python train.py --norm_eps=1e-06 --positions="rope" --rope_base=57900.0 --rope_fraction=1.0 --init_std_qkv=0.0687 --optimizer="muon_variant" --lr=0.00331 --lr_mult_down=3.0 --decay_shape="linear" --doc_mask=true --steps=11591 --dataset="wikipedia_en"
Each number is 200 + 40 x the weight over its row's rms, rounded and kept within 0 to 999. Layers, rows and columns count from 0. The size before them is the row's rms in percent of the matrix's.

# layer 3 MLP up, 640x160, rms 0.115, rows 559-639, columns 0-79
095,209,274,200,226,166,186,278,211,203,201,230,229,165,171,245,188,246,261,230,192,170,86,135,195,133,170,254,199,231,249,180,232,207,142,247,254,229,135,128,148,256,239,257,235,188,220,171,230,206,162,148,245,245,157,188,223,150,230,181,176,223,242,195,180,244,194,238,250,236,228,180,196,164,239,214,178,174,143,233,176
108,264,261,202,246,270,179,136,208,185,202,168,143,197,232,215,266,185,198,182,238,160,144,261,196,168,158,217,165,186,187,172,159,177,217,197,208,142,199,177,210,248,203,235,194,189,221,200,207,92,189,217,226,87,240,182,227,190,247,190,157,231,251,179,190,175,265,225,247,224,193,222,213,278,190,161,213,158,242,240,141
104,166,161,219,205,198,251,191,141,128,203,233,243,254,181,108,189,184,223,211,271,145,164,158,198,224,233,241,109,113,121,237,196,215,204,218,158,218,214,213,191,233,205,129,196,182,207,259,179,198,281,244,232,177,178,154,166,175,239,148,223,164,179,203,159,111,247,260,175,248,149,162,240,228,163,191,224,172,208,199,172
097,216,147,243,216,180,224,108,289,221,171,142,153,128,165,218,225,174,229,146,246,233,211,184,218,236,245,235,231,198,197,232,169,226,196,181,217,238,166,122,208,176,207,119,216,212,133,211,206,218,214,238,284,209,274,138,192,188,231,155,184,215,215,168,272,189,202,176,272,184,221,169,261,219,234,206,249,281,190,257,214
106,193,156,157,305,199,255,216,223,251,143,184,225,210,224,173,162,219,160,227,129,211,224,184,206,120,220,215,204,197,145,267,207,206,255,275,210,176,226,188,203,194,160,138,242,146,212,211,195,165,229,178,156,208,179,226,161,264,190,176,273,238,219,128,195,195,156,189,251,115,262,225,154,205,188,141,262,236,205,194,180
102,171,112,151,168,224,154,190,148,142,203,165,163,219,147,240,150,247,265,88,230,212,212,219,160,166,191,196,192,179,198,246,177,193,180,195,236,214,262,204,247,207,270,162,189,145,214,183,201,252,182,193,220,242,208,280,154,166,251,171,198,206,281,210,278,142,223,192,200,150,217,164,234,241,211,239,270,174,203,201,192
100,232,217,171,245,154,200,164,197,229,188,226,159,175,131,133,189,222,203,299,255,238,291,252,150,249,177,158,232,147,147,225,130,203,212,164,226,198,207,235,213,215,219,195,149,228,192,136,208,244,133,255,196,238,173,285,169,201,186,141,237,212,159,196,231,156,172,151,269,223,184,222,214,216,239,195,240,241,259,208,199
111,171,211,182,194,252,153,155,214,155,215,238,223,277,204,215,190,197,130,172,240,224,200,262,103,194,162,173,148,149,159,207,142,183,278,257,179,244,224,164,234,143,197,247,127,182,174,237,234,267,294,212,186,205,158,148,254,240,265,179,210,292,144,215,133,202,221,232,262,172,217,175,157,200,206,155,191,165,170,253,185
092,227,222,165,237,192,108,251,138,140,230,241,230,235,133,217,222,181,246,192,174,260,204,244,189,214,167,230,223,184,155,268,207,223,121,165,171,179,233,159,179,230,152,193,143,194,200,175,224,190,211,289,146,173,168,273,259,188,247,211,162,248,186,175,254,151,143,227,245,247,142,263,147,244,188,275,118,129,185,183,196
090,206,200,182,264,137,148,273,239,196,247,203,163,206,197,216,199,280,188,219,223,222,200,243,144,194,221,267,169,160,217,203,223,183,200,208,201,209,154,200,183,190,201,284,179,212,106,194,144,191,211,133,186,116,229,100,192,200,159,175,223,168,272,216,234,237,159,216,183,204,229,190,197,224,160,243,191,249,193,125,169
095,220,129,246,178,212,194,217,190,199,130,165,227,224,199,159,248,205,202,240,235,184,201,277,176,188,218,179,228,231,215,170,182,253,202,282,261,227,188,238,283,192,193,193,217,255,161,157,203,228,200,238,238,187,105,182,221,193,105,157,228,103,204,200,197,127,136,220,156,180,272,175,285,155,262,140,159,184,125,176,163
088,182,142,239,82,141,206,162,159,160,246,226,213,236,153,213,223,232,203,145,210,155,202,178,181,238,193,235,236,224,118,233,175,140,178,166,212,206,161,277,188,196,213,207,145,210,229,162,267,246,185,218,193,165,230,251,181,153,147,181,138,165,153,208,206,266,206,207,216,184,220,190,190,208,233,190,163,244,183,207,227
095,271,173,207,188,238,183,256,198,261,186,177,209,194,153,182,225,188,146,175,202,161,183,244,222,176,167,185,201,177,238,197,191,211,205,283,219,263,236,244,308,217,229,245,165,259,220,169,233,174,234,62,140,288,205,176,222,136,214,250,192,219,135,181,215,227,149,237,120,200,141,173,255,152,181,267,227,125,189,186,193
099,191,202,186,227,188,284,230,274,250,128,192,222,212,280,160,256,179,256,181,222,197,141,240,143,265,181,236,194,268,210,269,210,206,206,252,169,168,176,246,152,208,207,247,171,211,181,166,269,190,196,238,225,191,232,211,202,166,273,224,246,189,170,215,183,215,166,181,231,256,245,175,127,194,131,207,150,240,178,259,221
100,148,283,218,205,134,109,172,135,187,221,251,265,190,207,205,215,231,287,256,215,212,147,153,209,251,156,189,212,165,247,195,194,184,236,236,209,162,192,115,289,197,217,262,168,209,176,238,282,244,183,106,159,143,142,202,202,126,200,219,241,178,233,236,138,226,132,226,225,218,140,201,177,283,243,229,167,142,194,129,207
098,208,198,131,247,202,208,164,220,184,181,307,210,162,152,214,206,172,152,168,152,198,207,171,303,229,226,190,243,200,247,192,140,225,152,213,220,245,165,194,242,172,153,183,211,257,198,221,273,218,185,164,170,247,183,161,164,200,196,164,198,259,106,175,245,153,250,177,135,170,180,239,128,164,249,179,155,241,205,235,156
105,224,183,236,185,218,158,227,185,248,187,175,195,120,234,197,93,209,186,194,227,168,208,187,268,231,152,181,211,175,325,209,212,217,242,199,123,179,163,186,198,222,220,209,169,90,232,186,213,196,177,250,172,195,172,180,81,199,124,219,250,241,206,217,156,201,196,233,189,234,178,186,203,290,160,168,158,232,122,178,236
110,183,226,213,173,173,208,251,232,147,255,205,137,306,148,157,160,211,141,134,227,163,208,186,219,170,174,170,245,198,166,153,161,190,144,248,212,91,225,194,177,243,178,144,214,158,196,194,169,239,260,128,192,196,165,149,180,265,178,175,213,183,283,252,279,185,168,227,134,212,221,251,184,169,175,166,217,212,219,244,207
100,157,173,223,188,219,192,199,172,160,174,180,142,228,149,161,212,204,169,218,193,167,208,228,229,162,214,238,120,177,247,164,195,231,188,219,231,211,276,185,174,186,231,220,228,177,165,234,165,151,218,286,146,220,194,207,243,268,201,142,138,125,216,236,185,233,291,158,72,257,141,186,192,309,176,224,198,192,166,197,188
099,264,122,216,229,196,186,255,135,284,137,202,247,219,177,153,172,296,151,264,182,181,264,185,243,169,159,201,143,235,200,186,210,165,249,143,140,145,220,209,208,173,218,172,160,211,259,182,236,152,155,175,157,204,199,176,199,154,178,179,130,284,229,244,178,212,208,138,138,180,245,239,228,208,189,219,221,210,183,184,185
096,207,217,184,266,158,287,261,196,109,159,190,224,163,197,160,188,181,174,196,175,159,161,243,233,173,238,256,181,173,269,259,168,163,190,173,205,234,208,171,213,173,239,129,137,159,168,176,163,244,181,223,232,158,99,228,130,233,163,224,247,190,219,225,216,197,191,246,136,168,229,257,262,146,209,254,253,209,152,210,186
096,210,198,136,251,180,270,195,161,208,146,134,240,162,217,268,154,211,265,259,203,246,154,232,165,137,175,228,216,255,180,210,179,172,180,215,167,236,162,143,207,164,210,180,254,139,110,181,239,205,224,169,146,160,236,263,226,183,247,209,177,250,159,210,217,176,211,132,216,175,214,213,139,157,236,218,226,174,200,232,197
093,221,197,180,217,195,215,193,247,197,192,224,224,185,155,129,270,220,210,167,152,244,227,245,211,184,244,251,213,230,89,245,233,149,199,192,169,212,211,206,286,240,159,228,195,147,176,201,227,198,185,256,167,181,155,156,175,141,245,140,215,133,251,191,200,155,204,245,195,211,160,239,135,285,164,215,200,158,248,184,214
099,191,227,173,142,230,232,235,189,231,250,207,188,242,152,189,162,239,184,145,253,236,226,220,208,288,169,166,199,153,220,151,167,204,177,233,218,103,203,223,229,164,205,228,219,190,97,210,206,194,192,231,238,216,203,222,191,226,146,231,171,268,151,145,198,162,172,244,248,243,243,139,183,208,157,204,220,235,106,167,233
107,195,297,234,195,180,149,171,209,188,178,201,184,189,110,143,202,233,255,241,266,256,130,173,201,158,247,270,173,159,149,253,184,285,143,232,183,191,235,118,234,235,221,255,157,218,162,223,239,170,176,234,193,235,219,226,195,239,215,207,180,199,218,221,235,206,171,218,184,154,190,269,247,235,188,164,183,190,244,201,216
110,158,176,208,266,210,225,117,237,228,220,183,188,198,183,208,165,146,225,165,209,214,214,215,151,136,188,265,208,188,162,262,159,254,239,195,256,185,167,137,233,199,242,137,147,255,261,244,183,221,152,207,190,238,171,193,166,255,240,234,197,214,93,173,138,182,271,220,281,202,150,171,189,231,240,213,162,245,221,255,145
098,117,242,172,203,184,177,250,140,214,172,206,144,286,157,210,228,185,178,189,211,198,222,217,196,245,148,203,255,172,243,201,233,230,178,221,205,300,199,203,118,238,165,188,191,133,204,172,220,256,114,213,186,196,225,245,264,194,177,194,194,242,236,234,160,174,136,213,182,220,242,213,196,201,230,163,179,313,242,286,177
099,203,155,230,194,168,111,203,254,208,246,221,224,183,261,248,131,150,194,187,175,199,191,184,167,173,241,150,244,149,187,148,163,263,287,126,222,269,208,261,174,252,220,253,286,179,179,147,187,183,181,126,175,280,192,245,124,109,238,209,313,194,196,179,193,189,240,132,254,160,174,152,191,269,237,229,222,208,200,245,197
099,171,303,248,179,217,188,270,180,168,237,252,196,153,195,222,247,159,176,169,225,222,164,157,150,241,181,201,232,142,159,194,108,197,132,188,201,159,183,236,242,186,237,245,236,185,236,216,176,186,200,269,250,229,249,234,157,207,182,162,167,300,176,188,140,122,183,189,214,197,202,153,276,148,249,135,198,184,219,233,195
098,202,260,231,127,197,184,175,203,213,177,237,232,186,150,187,206,192,207,191,148,206,259,186,246,177,207,164,258,216,105,246,241,151,228,181,231,123,138,232,185,229,220,196,285,222,165,231,244,166,193,206,218,214,175,205,174,235,230,153,196,124,196,203,272,276,226,185,234,250,255,228,189,195,150,149,82,239,184,154,265
102,186,154,216,197,277,188,125,181,172,210,166,176,173,182,204,136,197,215,179,271,165,202,156,256,170,235,200,162,200,218,211,166,250,137,201,232,204,310,270,226,183,243,125,269,208,167,223,202,219,180,137,242,185,186,189,276,214,210,190,246,192,163,172,205,288,209,220,220,231,186,198,237,212,238,186,172,135,259,214,172
103,124,181,218,180,208,220,264,213,198,255,112,197,207,181,205,184,158,235,241,202,212,215,204,266,276,152,153,210,151,173,270,143,226,240,244,201,205,183,185,210,206,198,231,161,233,166,192,180,155,199,225,186,165,131,287,153,167,198,167,223,136,233,138,124,174,193,313,192,150,227,235,261,178,212,178,266,190,214,254,136
109,231,276,186,198,238,156,248,158,207,247,129,194,165,202,218,131,160,219,138,168,253,201,213,234,143,203,243,250,174,191,141,233,156,240,293,198,173,169,236,248,234,222,145,269,248,123,223,167,160,231,221,151,210,216,164,124,257,193,219,252,157,221,183,200,224,209,248,190,191,226,256,187,151,154,215,189,154,185,235,129
084,186,200,123,244,174,186,219,180,174,226,192,156,208,167,169,250,123,181,146,265,189,133,135,177,175,254,278,261,234,185,287,242,126,203,106,184,187,197,207,251,206,160,134,160,99,179,178,190,178,186,296,248,178,212,287,216,217,231,167,257,199,227,179,292,186,166,197,226,225,216,205,233,209,190,218,181,220,169,256,228
102,234,199,185,242,274,207,180,223,174,251,219,172,264,242,136,119,228,154,236,238,216,177,255,311,247,162,200,217,216,210,220,175,252,228,181,167,188,254,181,162,250,226,184,204,206,259,278,173,224,163,249,177,191,186,205,177,233,202,221,131,224,195,156,222,161,171,164,263,183,202,210,289,152,182,173,239,154,165,174,254
095,247,221,181,153,222,231,170,151,210,163,258,160,255,178,172,178,141,213,217,136,136,281,227,197,211,191,211,158,223,163,201,165,311,173,199,237,219,160,205,196,218,149,230,172,159,287,209,232,224,199,258,177,145,190,190,169,192,213,129,216,210,168,132,215,259,252,167,164,191,236,240,127,173,170,200,170,204,184,183,152
093,144,165,190,212,160,153,167,175,218,165,236,183,162,201,178,254,187,206,216,187,204,127,207,179,233,195,218,211,173,156,262,237,223,201,130,233,210,250,217,216,167,222,213,257,224,143,208,161,215,243,282,213,199,171,239,123,171,131,202,201,218,246,187,233,152,214,207,227,213,159,227,218,215,158,219,163,245,146,277,238
109,182,185,255,253,163,186,188,242,192,233,221,228,200,112,193,236,243,229,214,167,130,249,194,193,168,260,221,198,267,196,215,214,244,164,249,149,108,218,199,165,242,167,227,145,243,104,236,234,111,185,162,226,219,281,168,172,213,200,223,231,165,171,230,158,169,193,247,227,292,201,264,209,276,176,193,153,203,197,199,215
101,162,181,209,247,188,201,219,161,180,212,256,179,193,181,207,208,219,218,123,181,214,167,156,152,239,237,136,232,174,183,205,157,197,195,174,224,230,196,142,318,150,183,171,166,163,133,238,284,199,268,244,219,145,197,234,183,130,180,145,196,261,136,171,182,179,201,224,198,188,181,236,191,231,237,196,247,185,200,253,272
092,181,214,236,243,182,207,128,132,150,256,204,168,243,214,198,266,106,203,185,173,113,251,239,148,220,159,179,183,192,78,211,119,249,145,217,206,179,239,204,118,244,190,212,162,257,206,145,201,183,247,238,216,200,212,183,199,254,158,215,204,159,169,192,212,241,148,214,142,175,195,121,198,201,193,192,176,175,227,230,237
102,253,240,137,217,113,132,153,128,202,216,212,202,132,253,248,202,260,184,251,214,199,171,196,233,127,201,180,201,220,123,136,169,170,223,205,255,165,200,216,171,243,235,241,241,179,131,167,215,220,194,212,240,225,179,216,227,169,211,204,177,182,238,231,200,262,230,215,182,212,208,179,242,291,136,222,247,163,117,285,175
102,182,226,248,188,220,182,228,225,197,228,229,191,287,195,259,197,233,197,264,200,195,200,171,216,247,231,249,94,218,156,210,246,258,243,131,157,294,236,195,123,200,218,239,256,161,225,189,191,211,255,236,170,243,209,202,204,156,176,143,121,130,232,191,231,239,253,205,177,111,191,178,229,227,210,186,188,164,242,187,163
099,186,187,239,139,140,201,187,189,214,202,125,264,286,250,149,161,184,199,203,183,184,194,228,203,224,250,135,233,218,192,177,253,112,188,211,237,220,230,216,192,270,223,176,186,302,187,109,217,150,242,119,161,155,138,118,208,228,187,252,211,88,260,173,247,229,231,227,233,201,176,208,153,177,237,182,226,135,184,218,201
106,171,170,210,225,200,197,251,163,269,140,192,265,206,149,181,193,179,225,236,222,173,157,192,196,249,210,204,126,215,193,192,204,200,191,195,274,207,157,203,198,203,152,205,274,200,148,256,239,214,182,177,206,208,216,263,150,216,216,199,171,163,177,266,204,140,202,109,190,118,224,160,177,252,167,183,284,227,97,224,232
096,179,157,264,198,188,173,233,201,203,237,213,238,142,163,225,185,190,115,221,156,177,251,251,170,204,258,197,204,178,205,209,188,185,227,207,160,197,241,221,222,205,256,119,189,207,166,202,213,301,165,154,294,260,201,224,208,177,221,188,188,237,222,210,153,221,194,183,242,249,150,116,204,268,199,239,124,182,180,247,219
101,254,157,213,182,232,144,193,166,222,129,224,244,240,214,157,198,155,214,145,240,234,243,217,233,226,172,206,114,197,143,139,172,224,216,118,157,282,215,169,208,165,184,220,221,194,194,196,263,205,222,241,236,224,143,254,186,153,287,242,124,184,155,236,241,194,160,157,210,222,178,247,175,200,158,227,207,180,213,195,212
108,184,273,208,249,150,234,180,247,219,181,145,201,216,276,184,173,128,312,127,222,274,157,189,183,176,185,240,179,236,224,200,196,189,184,138,167,219,227,242,115,236,228,179,125,175,267,166,188,177,243,252,116,189,208,208,133,108,180,187,279,162,181,214,145,205,143,224,198,227,247,229,169,200,224,132,163,209,243,109,158
108,231,187,246,252,181,214,173,187,204,142,211,171,186,109,204,245,129,159,200,212,194,304,210,195,179,268,188,213,194,180,232,236,221,331,143,239,281,218,180,167,187,212,183,196,238,255,153,164,234,220,204,237,163,206,241,209,188,222,178,248,183,193,255,218,277,171,123,243,214,214,144,273,182,196,222,185,187,241,213,250
106,205,141,143,222,203,197,204,150,235,189,173,197,144,129,231,167,196,246,230,246,264,277,239,264,144,242,140,225,186,165,200,164,199,209,238,254,200,240,159,211,265,177,218,264,241,226,185,162,192,175,249,169,98,255,205,129,191,213,234,135,186,189,173,196,110,227,180,245,277,153,153,145,153,225,253,242,171,244,173,219
097,230,174,171,235,142,190,187,277,256,156,228,137,158,192,217,205,180,203,176,219,136,138,140,156,203,250,168,261,184,199,184,130,216,213,234,171,153,237,210,192,239,217,174,220,271,217,311,130,198,205,250,164,222,184,226,187,181,161,247,243,195,141,211,168,165,238,129,235,233,190,262,164,195,120,175,204,232,228,244,276
101,163,131,177,124,108,235,148,250,141,192,244,201,196,208,176,136,173,240,248,196,181,211,178,187,185,231,193,253,186,214,220,250,194,226,254,164,247,204,261,159,281,162,190,192,235,270,259,263,200,223,225,202,259,108,228,179,231,248,191,196,155,218,170,239,257,249,233,174,159,219,202,115,209,114,149,219,150,194,252,206
099,166,266,152,194,192,220,165,234,227,187,234,219,257,185,196,134,224,275,209,153,203,186,159,211,185,189,183,160,156,156,269,251,217,187,207,192,149,154,207,166,183,188,196,168,131,193,214,233,199,176,142,217,230,160,287,238,139,171,166,161,197,171,190,185,251,186,245,177,145,258,204,159,200,226,215,125,248,138,186,184
097,190,130,190,241,238,147,172,159,145,160,154,162,239,218,201,153,209,155,80,254,166,190,261,187,205,225,188,247,170,231,242,153,235,179,183,222,194,199,216,224,175,208,249,227,226,190,152,253,257,188,261,169,167,151,179,232,245,189,151,166,184,186,191,181,260,122,155,165,237,258,207,212,203,197,201,229,317,220,191,202
099,221,165,179,176,203,207,161,178,218,198,162,212,241,135,150,183,213,262,209,187,223,273,158,249,186,267,228,187,214,182,219,199,219,251,237,207,260,269,124,196,284,217,236,133,271,185,152,230,198,245,120,157,173,196,252,183,159,147,210,149,176,224,213,168,171,194,133,232,197,194,184,220,123,305,243,242,204,211,174,206
091,227,184,241,230,170,178,203,269,144,241,180,160,184,96,204,219,152,295,119,189,186,151,125,245,231,245,176,239,158,166,178,150,194,182,206,210,163,235,216,193,218,233,268,233,192,241,123,222,233,276,245,283,186,188,260,118,252,179,156,212,235,209,184,112,207,176,168,170,229,183,242,180,192,160,250,228,211,178,209,186
101,222,177,122,163,196,203,161,191,311,176,156,185,239,156,122,144,261,173,272,222,146,216,265,188,231,254,233,157,198,160,207,259,145,168,136,251,185,208,273,257,185,205,258,174,160,167,175,204,212,265,208,220,211,157,172,143,221,223,166,204,200,189,180,144,205,254,243,161,216,220,244,240,167,177,186,194,217,240,217,235
103,198,241,176,238,219,188,217,227,239,173,147,259,204,248,146,210,170,193,154,238,217,236,237,225,247,171,260,166,199,258,275,232,198,184,244,182,165,264,215,191,151,213,209,229,235,126,180,120,184,162,136,241,187,157,178,206,247,226,170,162,131,170,203,113,264,167,198,212,185,253,225,187,167,190,155,196,211,243,161,169
115,213,126,158,151,175,161,94,189,213,199,192,196,228,189,215,223,220,270,240,208,179,214,186,242,147,256,184,195,251,170,231,156,203,198,164,254,265,230,222,225,237,250,160,255,196,160,256,160,214,209,210,216,252,114,166,206,294,156,154,209,276,136,168,215,187,81,206,197,253,202,236,218,176,231,221,259,205,226,149,194
096,260,208,235,143,179,127,217,170,172,172,157,283,183,217,152,149,232,230,163,197,191,237,245,222,212,168,187,219,173,181,155,259,191,213,240,208,173,164,254,171,231,230,107,179,193,121,236,248,272,191,220,257,195,216,155,163,123,129,223,159,176,98,184,241,251,125,189,240,191,249,234,209,174,226,169,117,218,229,152,232
092,228,175,214,200,230,177,263,147,206,203,259,155,223,182,191,138,228,120,152,242,244,157,148,244,188,164,209,164,225,198,117,194,192,194,257,223,179,261,153,180,160,198,234,148,239,220,262,164,226,179,247,212,219,198,231,240,164,234,241,161,202,210,179,152,166,126,179,243,169,266,186,199,253,236,208,240,194,172,128,215
103,182,171,302,198,192,192,175,190,188,107,180,231,185,181,217,230,153,244,183,262,139,150,148,192,194,172,214,214,267,170,180,256,239,206,119,243,213,173,193,135,219,222,105,123,237,206,237,181,298,212,191,151,208,226,189,285,174,194,140,280,216,226,247,196,235,215,152,210,226,218,243,247,182,221,157,188,220,116,187,249
090,238,235,219,162,193,198,195,182,194,203,199,189,140,185,147,178,198,151,187,176,213,181,217,189,235,220,211,237,178,186,169,196,306,193,151,262,137,301,164,151,181,150,142,162,204,220,232,211,192,232,216,141,176,201,165,221,183,161,244,176,229,205,227,194,155,266,126,210,198,192,181,107,233,136,281,193,175,227,265,156
099,166,276,262,209,193,265,129,142,203,153,169,173,165,179,195,265,191,152,242,256,226,116,166,213,158,190,186,198,143,187,200,192,167,242,243,259,181,242,165,171,231,191,186,220,152,215,228,279,213,234,171,253,187,197,217,149,231,230,123,290,206,242,253,201,189,269,270,199,191,159,225,126,189,206,159,193,183,182,169,229
099,139,196,187,210,208,225,235,221,197,238,275,220,200,237,269,205,253,251,163,176,204,226,238,145,216,227,150,160,177,201,154,251,141,162,156,146,241,209,166,169,133,165,209,276,172,245,208,219,272,119,158,171,176,218,212,197,223,250,163,231,232,183,186,240,232,153,189,187,292,228,146,185,158,148,218,227,185,182,212,150
097,231,235,201,245,127,210,209,216,174,165,162,245,210,239,223,130,186,238,149,168,227,176,218,163,293,180,152,199,213,244,224,217,254,148,149,146,248,193,222,177,248,191,181,270,215,233,244,173,160,188,235,168,270,154,253,165,217,212,163,263,185,239,238,178,125,219,250,197,234,246,178,115,186,203,159,134,195,60,160,237
117,170,228,177,233,192,219,255,180,187,180,232,165,233,196,191,256,232,229,107,207,210,143,198,185,139,120,189,174,208,230,176,214,192,230,178,173,235,303,260,176,218,228,153,198,240,178,241,158,178,175,165,138,249,154,197,182,279,180,184,308,140,253,240,202,140,190,228,220,260,195,174,201,183,138,233,180,246,182,196,175
086,280,166,152,166,188,226,211,237,192,175,251,235,156,146,207,177,133,193,237,175,165,208,231,201,136,217,138,240,161,222,183,150,167,184,234,153,202,163,160,142,269,171,165,244,198,248,195,172,163,236,166,267,217,183,225,196,307,208,257,236,172,198,235,213,301,199,217,208,213,180,172,265,182,240,212,162,214,241,169,160
102,209,197,260,125,174,148,220,107,88,293,220,233,202,173,109,177,172,230,279,225,234,248,145,149,205,149,194,239,216,228,172,180,180,157,207,170,226,173,208,167,171,210,156,162,163,259,240,184,181,186,193,201,211,173,216,152,186,254,276,172,246,124,225,226,191,216,192,168,220,216,181,193,151,189,155,193,130,118,228,196
097,241,124,224,244,224,175,186,193,185,168,230,171,240,164,249,243,165,199,221,224,217,265,231,182,156,205,228,162,137,223,138,166,254,242,176,211,151,219,231,156,89,170,259,188,165,209,165,231,213,202,166,201,159,164,183,212,202,169,157,153,209,171,195,130,199,179,200,170,257,200,206,140,179,165,240,230,212,141,337,204
096,255,271,205,236,158,118,251,137,191,249,108,192,149,129,260,179,217,204,139,198,165,162,181,197,159,199,205,227,236,204,160,144,241,210,128,173,149,146,230,175,198,105,221,222,138,184,258,224,229,234,244,184,268,210,174,241,172,199,173,252,116,151,216,175,208,181,227,217,172,216,175,142,213,170,209,185,274,182,225,234
100,191,198,207,151,167,289,179,161,204,202,181,168,272,186,168,162,181,190,204,234,244,239,161,197,231,232,139,158,202,187,191,228,228,257,226,233,131,237,114,94,184,199,165,135,213,173,253,248,208,159,223,277,193,242,235,155,196,180,193,164,202,169,188,233,197,212,168,219,211,285,182,173,194,213,117,202,223,212,246,185
100,189,225,221,194,196,166,242,250,186,204,242,164,233,152,164,155,140,219,200,148,225,215,194,233,225,191,244,175,139,234,230,202,230,243,180,156,210,201,168,193,267,203,164,200,212,211,247,157,153,269,201,173,191,217,116,201,265,210,142,243,238,214,152,221,261,211,103,202,187,262,269,217,197,140,194,185,125,248,215,283
094,151,264,261,217,190,212,224,262,152,239,148,173,177,226,234,286,201,193,210,212,192,208,161,253,239,235,181,119,189,252,180,246,188,220,197,135,191,218,156,164,207,186,134,177,238,190,249,211,227,220,243,234,248,206,178,201,189,260,202,136,170,135,224,294,209,166,238,223,173,178,220,229,242,208,170,251,300,233,213,199
112,205,226,299,178,163,225,152,179,180,145,195,220,132,171,194,162,208,181,208,206,228,205,184,102,263,185,170,134,173,211,195,163,124,190,149,248,160,202,202,212,233,239,170,235,264,232,170,237,185,224,156,236,191,242,299,194,187,208,244,183,262,184,197,212,150,154,138,149,159,200,243,194,214,261,261,166,218,180,258,234
102,210,204,138,207,257,194,187,218,198,180,187,238,201,186,113,182,164,234,197,206,256,240,174,157,161,169,190,118,230,244,192,217,155,184,247,160,192,243,194,135,158,234,130,223,202,206,168,225,212,145,194,198,178,239,262,190,186,269,178,285,178,189,174,264,216,214,169,265,177,230,197,162,211,201,217,184,184,177,219,248
093,226,202,239,172,189,235,207,137,206,230,295,162,220,232,174,230,178,266,178,259,297,180,204,224,193,202,140,213,221,212,162,147,153,177,182,244,248,188,204,188,186,157,137,196,225,142,222,171,202,175,175,189,217,238,271,146,186,202,156,206,201,156,199,205,160,120,219,199,162,229,191,262,152,198,266,205,202,191,223,131
101,259,216,142,178,257,215,263,203,208,209,182,230,250,100,174,133,171,121,292,208,219,206,222,153,199,207,214,168,255,140,236,194,224,225,217,180,217,227,221,140,295,209,156,175,190,221,140,187,168,210,218,172,167,210,235,212,244,209,141,189,216,275,222,204,241,177,196,167,178,156,198,182,185,187,266,244,159,237,158,158
086,231,238,172,143,174,172,224,199,142,163,229,154,198,233,198,197,214,194,248,228,206,178,161,283,178,226,108,126,169,153,186,126,170,239,201,256,271,156,241,224,179,294,245,266,210,207,183,189,209,236,192,163,180,229,197,190,150,186,148,179,169,278,248,169,185,178,118,207,242,229,215,212,162,296,206,171,244,224,175,175
100,207,242,179,238,171,208,163,227,148,208,233,149,174,212,172,179,169,217,237,237,207,274,142,210,220,216,238,202,193,171,185,157,215,267,183,165,248,161,140,125,212,167,218,218,176,200,125,184,259,144,221,273,238,149,136,242,109,79,216,180,266,215,157,267,245,197,241,234,179,123,168,212,237,198,190,159,204,192,147,240
095,177,159,220,196,235,169,180,280,189,168,246,201,233,202,163,156,263,271,244,215,172,216,280,189,161,241,214,230,242,134,203,203,226,164,165,131,168,206,226,135,193,156,218,163,243,174,176,225,151,222,214,197,219,166,127,192,159,142,243,231,129,266,233,258,163,189,243,105,245,212,198,211,185,135,214,178,210,218,143,210
098,270,221,194,166,220,228,242,244,155,209,231,182,166,211,213,163,169,119,186,205,212,195,176,173,264,212,214,206,174,143,261,185,228,157,187,198,182,284,220,286,169,239,249,196,162,234,220,196,182,135,153,176,213,175,240,127,225,203,143,240,208,201,193,210,111,196,185,241,166,236,196,164,161,220,220,229,151,182,198,269